config.toml
num_attention_heads = 5
intermediate_size = 320
hidden_act = "reglu"
rope_fraction = 1.0
qk_norm = false
init_std_qkv = 0.0324
optimizer = "soap_variant"
beta2 = 0.95
warmup_steps = 200
decay_shape = "linear"
final_lr_fraction = 0.1
train_tokens = 132300000
max_steps = 2580
Each number is 200 + 20 x the weight over its row's rms, rounded and kept within 0 to 999. Layers, rows and columns count from 0. The size before them is the row's rms in percent of the matrix's.

# down: layer 2 MLP down (transposed), 320x160, rms 0.0679, rows 16-29, columns 0-79
# gate: layer 2 MLP gate, 320x160, rms 0.0692, rows 17-29, columns 0-79
# up: layer 2 MLP up, 320x160, rms 0.072, rows 17-29, columns 0-79
down16,104,222,201,184,169,226,184,210,207,207,224,188,237,221,213,208,202,155,226,234,201,212,206,177,210,186,207,227,213,186,194,208,184,163,164,200,185,190,209,177,210,230,218,199,187,173,174,162,268,218,183,202,181,214,206,195,193,194,201,198,214,213,191,219,181,206,211,195,215,172,215,168,207,199,230,194,239,183,196,220,229
gate17,097,176,222,232,182,204,202,221,187,184,186,198,206,197,173,194,233,200,177,214,212,181,176,200,204,179,171,183,232,190,181,209,167,251,193,190,190,201,187,152,221,187,212,226,230,186,213,217,193,202,166,177,174,179,197,208,169,171,197,206,195,209,200,218,194,193,201,183,179,200,201,228,176,201,182,195,228,209,192,192,207
up17,104,183,187,206,187,198,208,184,186,200,227,216,192,225,198,208,220,159,209,198,204,222,223,228,233,185,207,218,218,179,190,186,179,229,162,211,216,245,215,179,206,231,208,215,179,199,212,212,201,209,198,237,181,153,187,245,208,217,234,181,184,214,200,189,248,197,173,200,213,197,184,183,163,204,196,239,193,202,173,166,196
down17,096,208,200,189,229,188,196,199,223,196,179,142,226,223,213,186,164,204,208,181,193,196,238,186,217,176,218,189,171,199,188,199,192,198,213,184,200,159,206,200,207,174,195,164,188,206,260,188,197,202,171,205,234,227,194,200,202,192,214,204,201,194,238,205,205,176,219,188,222,172,201,184,194,184,230,191,202,176,198,202,180
gate18,101,187,195,203,170,195,206,181,143,228,179,203,230,182,211,204,151,193,209,179,181,188,196,216,197,221,208,184,194,188,195,207,188,183,194,172,239,208,194,167,189,233,200,223,192,218,198,198,205,242,192,217,175,195,200,189,238,200,200,224,191,189,215,173,193,188,213,192,180,204,204,235,182,176,249,195,171,212,174,203,216
up18,104,207,187,197,210,170,221,199,237,192,172,223,217,216,224,170,216,185,220,169,198,211,204,210,188,199,174,265,223,188,182,154,208,200,183,206,178,179,180,191,206,212,211,184,194,191,201,226,207,170,191,212,195,161,200,212,217,210,239,203,234,201,202,224,206,218,222,201,244,184,185,208,166,183,191,186,221,212,224,246,191
down18,103,195,179,177,216,200,200,205,193,221,196,194,196,188,186,217,169,230,213,215,231,189,208,187,171,207,223,214,224,217,238,190,145,206,210,189,148,211,223,214,223,201,213,214,193,191,215,249,210,219,204,226,196,190,203,219,220,197,155,165,182,191,215,184,204,192,172,211,229,221,215,174,198,212,197,194,232,188,185,161,199
gate19,099,174,173,171,221,219,174,182,195,216,184,155,192,195,190,178,185,188,198,147,175,160,233,187,180,191,190,210,194,184,206,180,217,208,216,187,204,198,173,224,208,237,184,209,210,215,219,179,169,204,227,203,191,224,206,208,212,221,243,199,222,160,173,201,238,188,212,170,193,181,194,199,221,218,192,201,205,197,184,183,190
up19,096,173,223,205,172,187,182,186,247,171,175,225,191,207,217,219,215,192,166,197,179,214,206,213,216,209,224,215,174,184,204,203,179,213,215,216,197,169,174,192,236,205,186,205,199,237,204,194,184,221,208,196,175,177,177,200,217,192,207,160,249,185,189,203,198,195,191,198,149,216,221,209,219,177,176,185,190,216,186,218,193
down19,096,175,203,187,220,227,201,206,178,192,209,181,227,185,185,239,199,214,198,231,220,182,212,203,188,202,218,187,178,210,187,214,204,189,209,194,152,182,203,195,188,185,200,215,203,175,262,178,228,180,238,215,189,197,251,187,219,175,217,235,180,226,224,226,221,198,192,235,206,219,186,179,166,205,212,217,190,171,220,180,220
gate20,102,191,228,186,191,223,173,182,169,206,179,171,170,192,219,172,210,188,188,188,189,166,209,187,231,218,222,235,217,228,210,183,182,191,188,172,225,201,178,172,176,154,207,196,194,177,221,177,196,197,167,195,230,220,162,199,206,197,190,203,204,214,213,223,203,232,208,178,206,201,204,234,189,222,154,198,184,198,222,195,208
up20,104,186,196,191,199,204,207,200,210,218,179,164,196,239,181,209,218,208,213,188,232,170,207,219,202,179,180,221,195,234,220,234,198,220,181,172,225,235,228,199,211,170,218,199,188,180,205,175,249,179,207,198,170,239,203,208,229,222,188,206,171,186,193,196,216,245,233,200,205,173,191,153,200,185,196,246,186,194,216,219,199
down20,108,230,189,210,210,213,207,190,234,205,247,227,233,204,208,222,190,166,203,212,217,237,202,215,189,188,234,207,227,216,219,144,215,205,213,209,208,204,218,224,188,160,223,207,187,190,175,238,223,203,229,157,196,203,194,198,195,191,188,194,214,177,211,211,198,197,170,197,215,189,211,214,199,192,204,194,226,169,206,188,208
gate21,103,185,187,215,147,180,167,169,217,220,206,171,193,185,215,210,220,190,192,201,193,232,187,183,209,208,193,193,209,174,218,172,230,190,231,181,229,209,225,215,220,178,200,230,217,231,169,247,203,172,186,209,200,191,233,234,187,218,217,216,191,204,203,180,206,187,184,210,258,223,219,206,247,228,185,194,169,221,201,176,185
up21,100,222,198,168,176,230,202,193,166,183,195,191,199,201,184,195,216,158,192,200,221,210,198,276,217,205,179,190,182,213,222,161,215,192,208,241,185,182,205,207,199,183,229,200,181,200,220,190,220,180,242,184,182,207,192,195,213,184,202,167,214,198,210,196,225,230,191,200,200,193,224,211,195,239,197,203,203,215,188,166,152
down21,105,212,204,218,177,204,210,192,167,197,189,215,179,219,194,198,177,222,227,171,151,215,219,206,211,213,217,227,191,196,174,213,196,229,189,172,202,206,197,189,173,185,193,189,205,235,197,182,197,203,191,219,218,192,198,206,205,186,226,226,186,165,213,207,230,184,228,190,186,208,205,176,188,167,194,179,232,192,219,206,217
gate22,097,194,212,196,173,181,204,206,217,197,208,164,191,176,192,224,181,208,189,207,239,191,214,225,186,200,202,192,219,229,238,176,180,172,165,227,211,173,197,180,194,186,218,239,212,223,200,199,209,187,201,210,176,200,212,236,175,202,182,218,202,195,221,196,175,184,203,183,205,207,203,199,251,201,216,216,197,181,218,230,203
up22,101,163,248,138,193,208,220,219,206,229,202,188,236,174,197,187,203,193,198,181,206,189,200,179,226,217,194,219,194,203,197,203,193,213,191,212,194,189,187,209,177,213,204,230,212,197,222,196,196,210,202,237,218,190,210,192,165,201,264,194,210,195,204,202,185,220,237,207,184,182,200,220,184,192,212,182,200,205,207,213,207
down22,102,160,228,206,196,202,212,216,173,172,175,220,187,150,191,177,207,240,181,208,240,183,202,206,164,188,170,192,189,185,228,178,204,177,197,170,216,208,171,204,205,221,195,239,201,156,233,237,173,194,219,211,215,180,193,178,189,198,203,185,191,197,220,224,183,204,193,204,198,232,197,198,208,180,171,221,177,195,190,197,191
gate23,100,216,221,213,217,200,197,176,158,196,181,168,205,184,265,182,225,193,216,224,182,209,199,199,209,187,182,211,198,162,204,203,175,213,209,212,198,220,192,220,204,217,222,187,205,177,177,166,198,193,206,220,178,188,215,216,183,203,183,214,203,221,164,201,218,197,190,177,220,202,200,202,254,200,187,186,215,214,158,196,206
up23,105,195,212,214,206,165,178,191,209,219,204,244,176,202,211,177,184,248,207,213,205,202,218,178,203,173,186,236,189,201,176,251,206,184,206,205,203,190,203,223,222,211,173,196,184,171,194,195,199,226,176,200,170,183,247,162,202,230,211,175,216,217,153,183,220,206,180,223,163,185,199,206,225,198,222,190,206,204,183,180,194
down23,102,211,210,187,221,235,180,209,190,185,209,222,172,208,194,195,198,190,190,213,181,187,164,191,222,205,209,221,197,177,220,180,200,184,188,196,206,232,189,190,224,210,179,206,238,225,221,199,215,175,209,244,225,204,199,229,174,188,200,190,162,231,195,198,176,186,197,163,218,233,213,205,180,167,209,215,198,209,206,209,195
gate24,101,218,193,195,212,139,205,227,157,184,185,193,190,172,202,186,229,201,221,182,180,142,241,196,195,191,167,207,215,189,218,218,199,192,190,210,221,212,189,194,185,191,208,195,215,190,186,220,189,212,238,190,231,181,222,194,177,204,206,193,223,198,186,249,191,220,212,226,209,213,172,174,220,224,183,201,238,213,203,213,192
up24,104,201,207,194,229,215,215,197,197,196,228,210,159,205,213,211,150,163,191,186,211,241,237,190,219,265,201,219,199,199,196,204,196,209,228,199,181,207,200,165,224,186,192,210,196,189,223,210,193,185,207,171,201,198,190,169,221,189,188,230,222,225,173,175,203,181,233,200,213,164,206,184,210,199,167,205,206,213,188,197,191
down24,108,214,238,194,187,199,208,232,186,191,194,205,186,181,170,187,213,195,246,175,218,215,211,220,199,165,159,201,153,164,194,210,183,208,170,205,226,200,159,220,227,195,175,176,205,195,192,184,184,220,221,226,200,199,168,180,219,209,233,197,192,212,219,220,206,181,190,215,175,217,224,193,221,214,175,202,203,217,170,210,187
gate25,094,183,195,232,182,163,220,173,214,209,212,200,187,171,221,215,201,211,193,192,204,198,188,186,199,208,214,200,211,226,195,205,183,182,226,174,217,229,192,220,166,203,212,178,194,167,206,176,207,173,202,152,231,202,209,185,241,245,208,219,184,210,212,191,190,193,187,186,192,200,159,202,209,208,210,203,180,175,205,216,195
up25,097,227,215,183,218,244,192,237,183,216,186,168,211,214,175,173,193,180,226,214,203,179,206,206,179,204,167,209,200,221,185,219,218,186,215,220,202,192,191,206,212,205,214,215,226,230,207,222,199,202,199,234,182,202,200,198,171,168,173,192,173,181,205,186,190,204,239,217,212,225,228,190,204,193,189,176,213,230,201,176,195
down25,092,211,201,186,183,207,205,194,169,211,187,190,209,176,201,188,243,210,192,219,216,207,194,190,200,231,195,236,199,192,253,182,199,197,213,209,201,186,196,222,211,164,186,216,207,218,201,212,214,190,225,199,192,176,210,200,199,199,214,260,219,179,191,215,164,195,226,209,197,191,200,174,177,202,179,173,199,200,194,227,206
gate26,110,225,212,203,200,226,183,154,181,190,193,230,212,169,223,187,212,210,218,226,212,195,163,210,182,224,214,207,203,187,181,208,233,208,210,203,237,225,218,194,221,230,188,187,214,206,214,214,222,185,244,221,229,190,211,189,217,205,195,212,192,182,182,167,220,206,155,177,239,207,214,177,209,213,194,213,211,216,152,225,200
up26,114,166,171,222,218,194,191,194,193,219,209,218,190,219,229,168,205,198,214,211,203,202,240,213,218,239,244,174,224,253,211,244,193,180,210,214,225,205,219,202,212,216,198,195,225,205,198,218,188,221,161,201,221,224,236,188,192,198,240,201,174,199,186,215,200,199,207,236,227,201,202,191,206,233,179,212,176,213,218,191,223
down26,108,189,221,186,211,223,184,223,220,180,237,214,218,185,160,192,214,189,187,180,216,185,226,189,190,200,211,193,224,185,198,211,181,181,164,202,191,200,209,175,201,212,163,178,217,222,235,171,229,175,218,190,177,213,196,173,173,206,181,173,222,172,191,163,231,191,192,209,225,195,223,214,164,210,231,197,219,188,165,190,175
gate27,099,189,183,228,183,185,213,153,186,223,207,203,214,206,232,199,199,177,202,184,169,197,215,233,247,211,167,171,208,193,211,204,193,190,204,220,173,205,207,235,161,238,195,213,184,188,170,226,199,214,236,189,189,210,193,204,182,198,194,169,179,229,208,186,227,184,218,179,203,240,179,184,201,196,219,178,174,235,211,165,198
up27,092,154,186,196,209,204,193,173,190,179,193,234,184,195,224,208,203,186,202,189,226,193,164,186,156,204,194,179,196,216,202,173,212,194,201,188,178,186,194,229,191,230,210,238,260,221,233,179,227,213,219,200,179,195,205,214,220,185,184,201,226,219,187,211,194,226,197,180,155,202,178,211,190,208,200,189,214,159,230,210,201
down27,096,188,245,196,196,213,219,181,180,214,203,176,187,186,185,217,210,233,191,198,212,197,204,217,221,181,216,234,210,221,182,214,208,197,179,196,188,172,192,221,223,199,239,205,195,183,226,215,170,194,184,191,220,185,206,194,198,216,241,282,203,196,187,191,169,182,190,215,156,141,210,188,227,198,182,179,170,175,201,203,208
gate28,100,202,180,170,191,221,225,182,234,176,220,170,199,191,228,201,182,173,190,206,218,182,219,208,179,217,178,215,219,203,250,199,217,205,205,185,208,201,201,203,216,186,226,211,199,193,171,248,218,172,182,194,201,198,200,213,205,217,195,188,215,185,220,178,178,231,191,218,150,234,206,185,194,218,201,190,207,209,179,183,216
up28,097,194,224,158,190,193,215,196,180,179,209,172,196,180,224,212,197,192,240,232,191,225,196,218,200,223,195,228,185,204,209,205,199,215,187,195,167,183,225,198,207,195,198,202,207,202,219,183,189,197,191,211,242,223,166,219,174,177,200,221,189,208,180,167,203,191,204,186,191,190,177,213,236,212,214,195,190,195,216,211,194
down28,099,197,181,194,196,223,196,185,223,183,209,222,195,218,175,180,220,202,215,167,198,187,204,215,163,187,201,234,204,167,179,227,222,221,175,201,208,220,237,214,194,227,176,201,173,189,193,191,196,186,200,205,204,173,184,167,206,209,184,209,209,192,188,237,172,186,212,205,191,187,179,213,160,207,179,205,181,158,182,205,178
gate29,099,197,206,210,228,171,209,191,227,222,216,179,210,191,199,220,207,209,203,193,186,232,177,223,162,188,177,221,193,210,155,202,190,188,209,206,234,177,183,198,197,184,200,231,211,206,205,182,226,183,223,192,154,215,198,214,200,182,182,181,213,184,169,187,191,241,223,243,218,184,217,193,194,192,195,226,205,186,214,206,155
up29,095,238,215,216,216,168,199,199,214,174,177,220,167,185,225,200,184,214,214,191,190,224,219,193,184,206,191,182,205,166,210,193,200,200,184,194,207,185,218,212,193,200,194,193,217,184,158,182,161,207,172,195,238,190,192,201,216,202,207,214,174,218,172,250,189,209,219,193,192,188,207,222,225,207,190,188,210,204,184,189,233
down29,096,213,200,176,183,232,225,158,229,229,227,202,193,178,201,165,243,210,203,190,210,208,215,193,222,218,198,220,204,189,186,202,193,227,156,205,216,237,182,231,170,196,229,191,223,186,182,222,214,198,176,170,199,182,207,202,228,197,201,176,185,244,173,163,164,197,220,199,191,185,224,197,196,198,244,204,180,234,194,201,207